From a checkpoint of a small transformer trained on Wikipedia: 14 layers, vocabulary 8192.
Each number is 200 + 20 x the weight over its row's rms, rounded and kept within 0 to 999. Layers, rows and columns count from 0. The size before them is the row's rms in percent of the matrix's.

# layer 3 MLP down, 192x960, rms 0.0525, rows 0-33, columns 576-671
099,173,205,209,189,219,206,164,213,146,194,235,201,222,224,207,238,180,221,184,166,206,191,161,206,205,208,192,202,196,179,201,148,190,245,197,176,220,221,220,231,162,200,162,186,210,230,179,169,197,210,187,188,189,235,174,179,203,197,197,192,178,188,218,188,188,218,181,188,209,198,163,191,193,173,189,186,223,219,185,217,227,168,246,216,206,195,225,238,208,220,191,188,219,198,196,193
101,196,181,260,184,225,204,192,221,166,196,195,164,184,218,172,196,174,215,182,208,193,204,203,230,193,209,200,218,213,190,210,226,166,217,188,208,235,208,204,215,230,229,161,195,214,238,213,236,223,209,165,229,198,199,180,193,176,189,196,189,215,189,190,163,209,225,219,178,182,203,209,227,182,192,193,217,219,238,175,195,194,209,224,191,159,184,158,195,215,197,196,201,215,216,226,204
096,217,184,205,182,229,207,230,215,208,220,200,164,174,154,196,207,197,178,174,169,191,192,183,202,187,232,190,198,220,222,206,221,180,195,201,175,239,195,221,172,210,218,158,180,203,186,178,193,233,219,218,221,206,180,210,203,163,190,231,165,198,188,200,202,209,183,226,202,169,177,198,208,176,230,217,204,216,191,178,215,209,205,229,194,204,205,216,217,187,206,172,177,165,204,230,167
100,223,207,217,182,207,234,211,213,189,227,157,189,172,194,172,205,202,196,193,218,217,173,200,171,225,216,204,194,175,198,222,238,225,220,167,209,183,214,206,242,184,227,203,219,208,157,231,206,191,233,204,190,203,197,204,205,208,210,189,209,159,213,199,191,231,219,202,187,195,180,212,203,236,200,178,236,211,202,213,213,212,227,193,177,231,224,161,196,199,213,227,232,184,163,199,222
098,248,217,190,211,199,170,198,193,193,195,221,206,243,209,191,199,199,158,186,213,242,207,201,220,186,187,196,164,205,220,155,192,200,196,227,253,200,208,215,168,205,197,211,208,211,206,174,193,222,196,202,196,214,222,211,184,217,205,182,172,213,224,221,184,198,162,215,220,191,213,203,190,167,222,214,174,195,224,214,256,183,190,192,178,173,187,222,215,196,209,216,163,199,201,224,236
100,198,212,191,161,233,179,210,216,216,178,184,210,190,221,185,160,208,189,207,210,208,181,207,209,189,176,212,184,177,191,202,238,202,183,189,174,208,236,193,167,203,181,186,243,170,207,190,189,223,232,197,186,199,192,211,186,208,200,218,164,240,181,211,177,203,183,205,204,180,209,203,190,163,160,182,208,188,205,188,185,198,211,231,211,178,214,192,235,196,193,181,229,202,207,216,202
097,194,211,206,178,186,221,205,211,167,200,147,168,208,216,186,210,191,163,205,195,212,184,216,183,191,230,204,202,198,186,171,191,210,214,223,194,202,214,206,195,217,175,151,223,191,196,203,240,177,219,205,165,200,199,228,213,196,165,202,190,189,220,196,164,163,182,176,217,217,190,193,215,172,211,185,192,190,176,216,214,232,206,216,229,203,180,175,220,233,196,199,196,209,166,178,151
100,211,207,206,259,194,191,219,176,192,206,143,210,213,250,207,200,222,190,215,207,181,223,197,208,210,220,188,206,204,208,258,209,228,173,203,212,221,194,181,179,221,199,208,202,197,199,190,224,195,194,188,163,218,195,210,233,191,176,226,200,190,191,209,194,201,243,223,189,233,196,197,209,198,201,202,226,230,199,208,198,190,196,176,157,209,197,219,211,187,213,180,177,196,197,227,207
105,212,192,214,184,210,177,212,187,188,193,210,171,190,217,187,182,200,193,262,198,198,185,217,177,197,197,214,188,204,215,201,219,187,223,188,221,194,174,235,188,204,220,212,199,200,219,186,223,137,171,226,216,181,199,202,230,238,179,222,186,195,211,210,184,205,195,238,171,167,176,200,182,208,219,174,188,166,211,174,187,230,222,191,196,215,207,162,216,195,180,218,180,182,220,220,224
102,186,202,190,214,206,206,207,172,205,239,205,221,187,214,221,220,183,200,234,221,212,193,194,182,220,189,209,239,183,203,194,203,214,178,218,214,185,206,201,215,200,217,245,184,210,170,213,183,199,172,206,189,170,212,204,212,206,194,180,211,168,196,181,183,177,182,227,208,228,227,193,185,235,226,225,171,186,220,200,234,205,192,226,200,202,196,185,213,205,229,213,176,220,215,235,203
101,173,191,198,196,210,187,202,195,189,186,188,205,223,177,201,182,203,149,211,237,203,201,206,221,203,178,183,205,197,189,215,215,183,207,207,218,194,194,201,198,214,192,221,177,208,216,204,214,206,169,191,206,163,222,163,224,192,200,164,233,186,189,203,189,220,190,227,205,187,197,192,152,166,182,177,253,217,230,224,185,202,177,223,198,232,208,227,212,190,220,184,209,172,174,197,183
098,251,182,199,189,165,205,196,190,206,193,217,257,202,213,206,197,221,216,206,214,205,207,185,193,241,219,215,190,226,237,220,178,181,202,188,220,223,255,192,210,241,209,205,191,171,195,224,214,226,220,195,232,206,166,200,168,167,234,212,198,194,191,190,167,194,197,231,179,230,182,224,215,213,177,198,188,188,207,191,187,209,189,222,193,241,203,264,232,199,191,171,180,195,184,211,198
102,233,194,228,144,199,229,196,199,185,164,187,178,197,190,194,168,215,177,176,237,181,193,197,175,184,170,232,189,175,193,203,219,194,232,213,182,223,194,184,151,176,201,215,197,196,195,214,167,169,198,184,172,216,194,189,185,189,144,185,193,175,191,197,219,173,181,190,188,200,174,168,188,215,188,203,198,146,192,205,191,165,206,208,164,222,216,171,225,232,203,188,240,178,215,175,178
103,217,220,196,215,197,162,188,208,206,198,173,189,208,200,216,176,209,239,208,197,183,202,204,200,209,186,213,172,186,177,214,201,212,159,212,178,167,216,215,217,191,193,194,202,205,158,185,198,160,171,223,212,207,213,204,208,213,208,228,195,165,231,214,176,227,178,208,190,198,186,179,206,200,214,213,178,185,208,206,199,146,184,194,175,224,186,181,204,191,240,236,201,235,193,203,203
100,160,191,214,222,199,180,187,231,190,212,198,215,201,210,228,256,186,188,206,192,211,201,165,207,219,177,173,198,190,184,193,196,251,200,176,210,224,171,196,191,204,171,194,223,218,214,179,194,209,206,198,167,165,238,169,246,196,197,192,211,181,201,222,194,201,199,150,215,199,218,187,212,203,186,184,204,194,229,182,206,196,204,211,203,201,219,222,165,216,189,210,209,182,239,183,202
102,216,164,227,268,224,193,215,193,203,175,184,169,226,168,192,178,187,198,170,184,247,204,199,202,230,210,202,195,223,218,189,212,195,208,182,201,222,235,194,189,207,178,221,221,208,189,221,218,222,210,221,212,238,186,220,204,211,230,177,194,202,201,195,197,216,198,214,215,209,221,195,205,215,216,221,210,221,204,201,165,163,177,192,216,205,227,237,191,182,155,204,222,197,197,229,201
106,224,172,214,235,241,194,204,208,209,197,239,239,236,197,211,210,224,151,174,155,191,207,228,208,211,221,211,217,205,230,240,171,198,227,211,215,208,208,179,208,217,203,168,201,216,206,191,230,237,192,196,183,230,190,218,252,180,189,190,195,216,195,160,194,186,230,199,176,229,202,196,229,197,207,199,217,196,194,212,208,182,213,220,195,222,202,207,193,186,161,185,228,215,195,204,177
095,182,203,196,192,218,192,209,217,205,198,170,195,202,221,191,195,184,162,227,230,209,227,177,186,196,226,207,181,201,204,213,197,209,187,219,198,226,210,182,197,184,221,196,182,184,204,217,171,223,199,209,208,214,167,186,198,206,188,185,201,225,188,186,202,202,207,171,224,171,208,162,186,206,225,182,201,206,205,198,187,219,203,162,202,246,251,188,239,201,188,204,211,201,190,166,177
099,215,219,195,158,171,200,181,209,219,199,195,216,223,197,167,195,185,217,194,212,239,202,163,192,208,180,193,212,210,189,212,191,193,208,186,218,203,216,224,164,186,168,203,192,230,207,161,175,226,218,206,182,209,162,212,201,202,195,196,196,203,188,191,230,202,181,191,224,199,165,196,206,193,183,175,196,175,241,187,182,220,195,222,201,199,181,197,185,180,194,209,174,175,200,178,230
099,207,200,188,155,200,217,211,205,212,222,222,191,193,231,216,225,198,213,175,179,190,177,242,174,200,169,185,216,220,212,175,198,210,188,173,196,216,199,165,201,165,216,220,195,191,169,216,231,220,170,199,189,212,194,177,197,207,235,195,217,188,195,165,184,205,174,203,185,207,194,188,217,193,208,210,223,170,247,233,182,198,219,176,211,194,208,189,206,209,235,158,156,228,186,222,175
097,197,177,190,181,160,209,201,184,190,202,197,179,198,187,189,224,211,223,194,215,195,187,140,220,166,203,164,161,199,183,212,196,222,171,186,179,200,220,217,241,163,236,190,194,202,193,218,204,183,202,208,216,199,184,216,190,184,166,163,163,189,205,192,204,177,208,208,202,199,223,202,222,203,213,202,225,204,190,169,181,198,181,211,209,208,182,216,172,208,209,189,208,174,210,177,171
100,219,201,212,186,188,195,188,202,200,190,206,189,232,183,183,203,190,204,210,226,214,183,155,169,210,190,166,210,226,196,143,197,191,199,221,206,164,183,185,225,188,205,194,235,217,212,183,206,167,200,183,163,183,215,204,236,208,176,225,176,225,197,218,245,199,227,197,197,205,212,201,171,191,205,185,207,193,194,208,203,187,195,182,226,213,180,169,216,186,157,178,243,220,243,202,194
100,198,249,221,212,186,193,193,163,221,182,195,179,191,201,197,189,183,177,240,193,216,193,238,207,200,236,178,168,212,198,194,185,227,223,192,177,185,205,202,209,191,195,202,176,183,176,207,186,217,183,182,191,192,195,182,209,227,216,212,242,229,204,196,197,215,215,225,191,185,225,212,206,185,226,187,183,176,162,229,197,208,201,178,190,183,187,211,217,144,192,217,224,191,189,254,221
097,188,201,213,170,211,198,188,172,235,215,178,165,167,211,216,232,208,220,205,171,193,218,179,240,185,216,200,249,204,241,205,181,189,188,199,175,203,184,208,174,218,211,183,215,207,183,194,186,200,222,174,201,172,169,183,147,216,165,219,181,194,182,177,180,210,231,210,203,188,204,253,185,209,205,219,196,200,182,172,214,213,223,217,227,209,195,182,246,193,240,203,171,203,218,188,187
102,192,224,204,185,193,185,180,216,191,220,231,193,197,201,204,192,207,197,205,201,195,202,202,162,179,188,152,213,214,195,178,203,212,173,223,194,199,157,209,173,153,207,195,179,206,222,207,171,191,172,234,192,207,182,195,206,222,212,193,238,187,225,159,220,187,216,176,186,199,198,209,188,232,225,219,215,168,184,201,177,221,215,208,211,183,182,175,193,212,202,194,154,230,193,183,224
094,197,163,219,216,193,174,176,206,235,185,209,203,197,209,219,162,229,200,189,221,164,207,199,165,200,218,212,202,209,210,221,216,181,207,205,211,200,165,206,177,192,199,155,202,202,212,195,197,216,206,168,257,195,221,185,195,210,191,224,209,199,187,208,220,211,230,221,191,168,185,195,190,193,197,184,191,187,198,203,214,178,200,200,184,188,175,176,219,236,199,206,175,179,191,218,211
097,183,237,195,228,190,213,190,207,194,189,193,224,169,215,177,197,183,208,202,205,210,192,199,192,207,230,208,199,227,152,179,199,206,191,236,175,187,225,250,185,216,176,254,160,193,172,181,160,179,208,195,215,254,164,176,221,213,203,192,198,235,205,216,215,229,173,156,185,160,211,213,181,204,165,178,193,190,168,217,190,204,214,222,234,170,165,213,207,185,182,184,203,206,198,189,209
099,211,211,219,204,205,211,230,227,221,193,190,209,176,188,215,194,219,227,200,193,221,182,226,216,206,212,173,186,211,186,187,230,204,217,214,198,187,206,211,222,203,209,188,194,220,159,202,182,219,211,206,176,232,165,216,257,187,216,199,204,202,204,217,184,188,177,196,162,207,216,225,229,191,211,188,209,206,204,226,200,175,192,182,218,201,213,164,223,175,206,196,204,187,171,192,191
100,181,203,167,188,196,227,222,208,182,229,200,207,218,238,205,181,205,186,173,212,224,209,177,197,211,186,157,213,197,176,204,248,201,187,180,201,172,237,202,192,213,182,189,205,201,199,198,211,176,197,191,197,183,214,189,211,234,191,211,175,214,175,200,181,246,215,172,196,181,190,194,176,184,206,175,253,173,180,220,211,233,193,226,203,257,183,190,194,198,217,200,240,191,215,174,203
099,213,157,169,205,219,201,185,222,242,210,210,215,202,194,205,188,196,175,199,193,204,196,233,193,213,204,199,178,174,211,181,199,210,229,198,186,204,214,207,233,198,171,236,227,210,181,181,202,209,194,192,216,182,186,212,176,194,191,200,176,168,227,186,181,177,189,193,205,194,191,219,190,208,177,204,199,224,192,175,206,226,220,219,206,208,222,176,204,202,183,191,203,213,189,192,205
101,218,199,177,204,230,186,213,218,177,199,205,207,169,198,250,211,187,186,203,203,165,204,205,206,188,188,221,193,187,208,197,220,203,227,237,248,172,230,213,205,209,201,215,210,232,195,175,209,220,211,195,177,220,188,174,195,203,170,212,197,222,205,203,203,193,216,212,161,212,200,240,190,207,184,206,189,214,216,185,203,180,183,217,186,190,233,237,217,207,191,206,219,172,211,190,180
101,223,192,179,203,169,213,235,196,223,258,247,243,152,190,214,164,179,194,175,194,185,202,232,186,210,228,217,214,187,218,172,186,187,208,193,173,191,180,201,240,139,225,225,182,193,202,217,200,205,199,233,184,235,193,179,213,198,173,200,230,191,191,206,191,189,179,161,192,240,167,203,197,207,242,199,200,234,222,204,196,175,194,216,198,204,187,211,208,191,196,198,200,198,230,200,210
098,209,186,184,214,190,224,197,189,219,198,231,199,203,208,203,224,215,204,198,190,199,191,218,206,208,219,195,218,184,201,216,187,237,182,187,232,184,212,205,170,231,186,191,186,187,153,212,201,212,205,189,233,165,153,160,192,215,194,194,201,214,197,184,196,224,192,205,214,213,212,181,237,197,175,245,187,221,193,210,206,221,213,189,191,206,204,197,181,195,205,178,169,176,218,218,171
093,196,196,190,214,194,188,231,225,203,207,206,185,203,201,191,183,199,213,193,195,198,195,207,208,200,194,204,217,227,208,226,198,200,247,191,183,205,188,190,219,175,165,212,172,230,208,218,200,174,227,224,179,209,213,221,235,178,184,184,205,209,193,192,201,173,184,192,231,208,192,204,166,216,213,203,199,220,215,172,203,175,208,241,181,194,199,220,175,196,209,219,202,204,209,149,186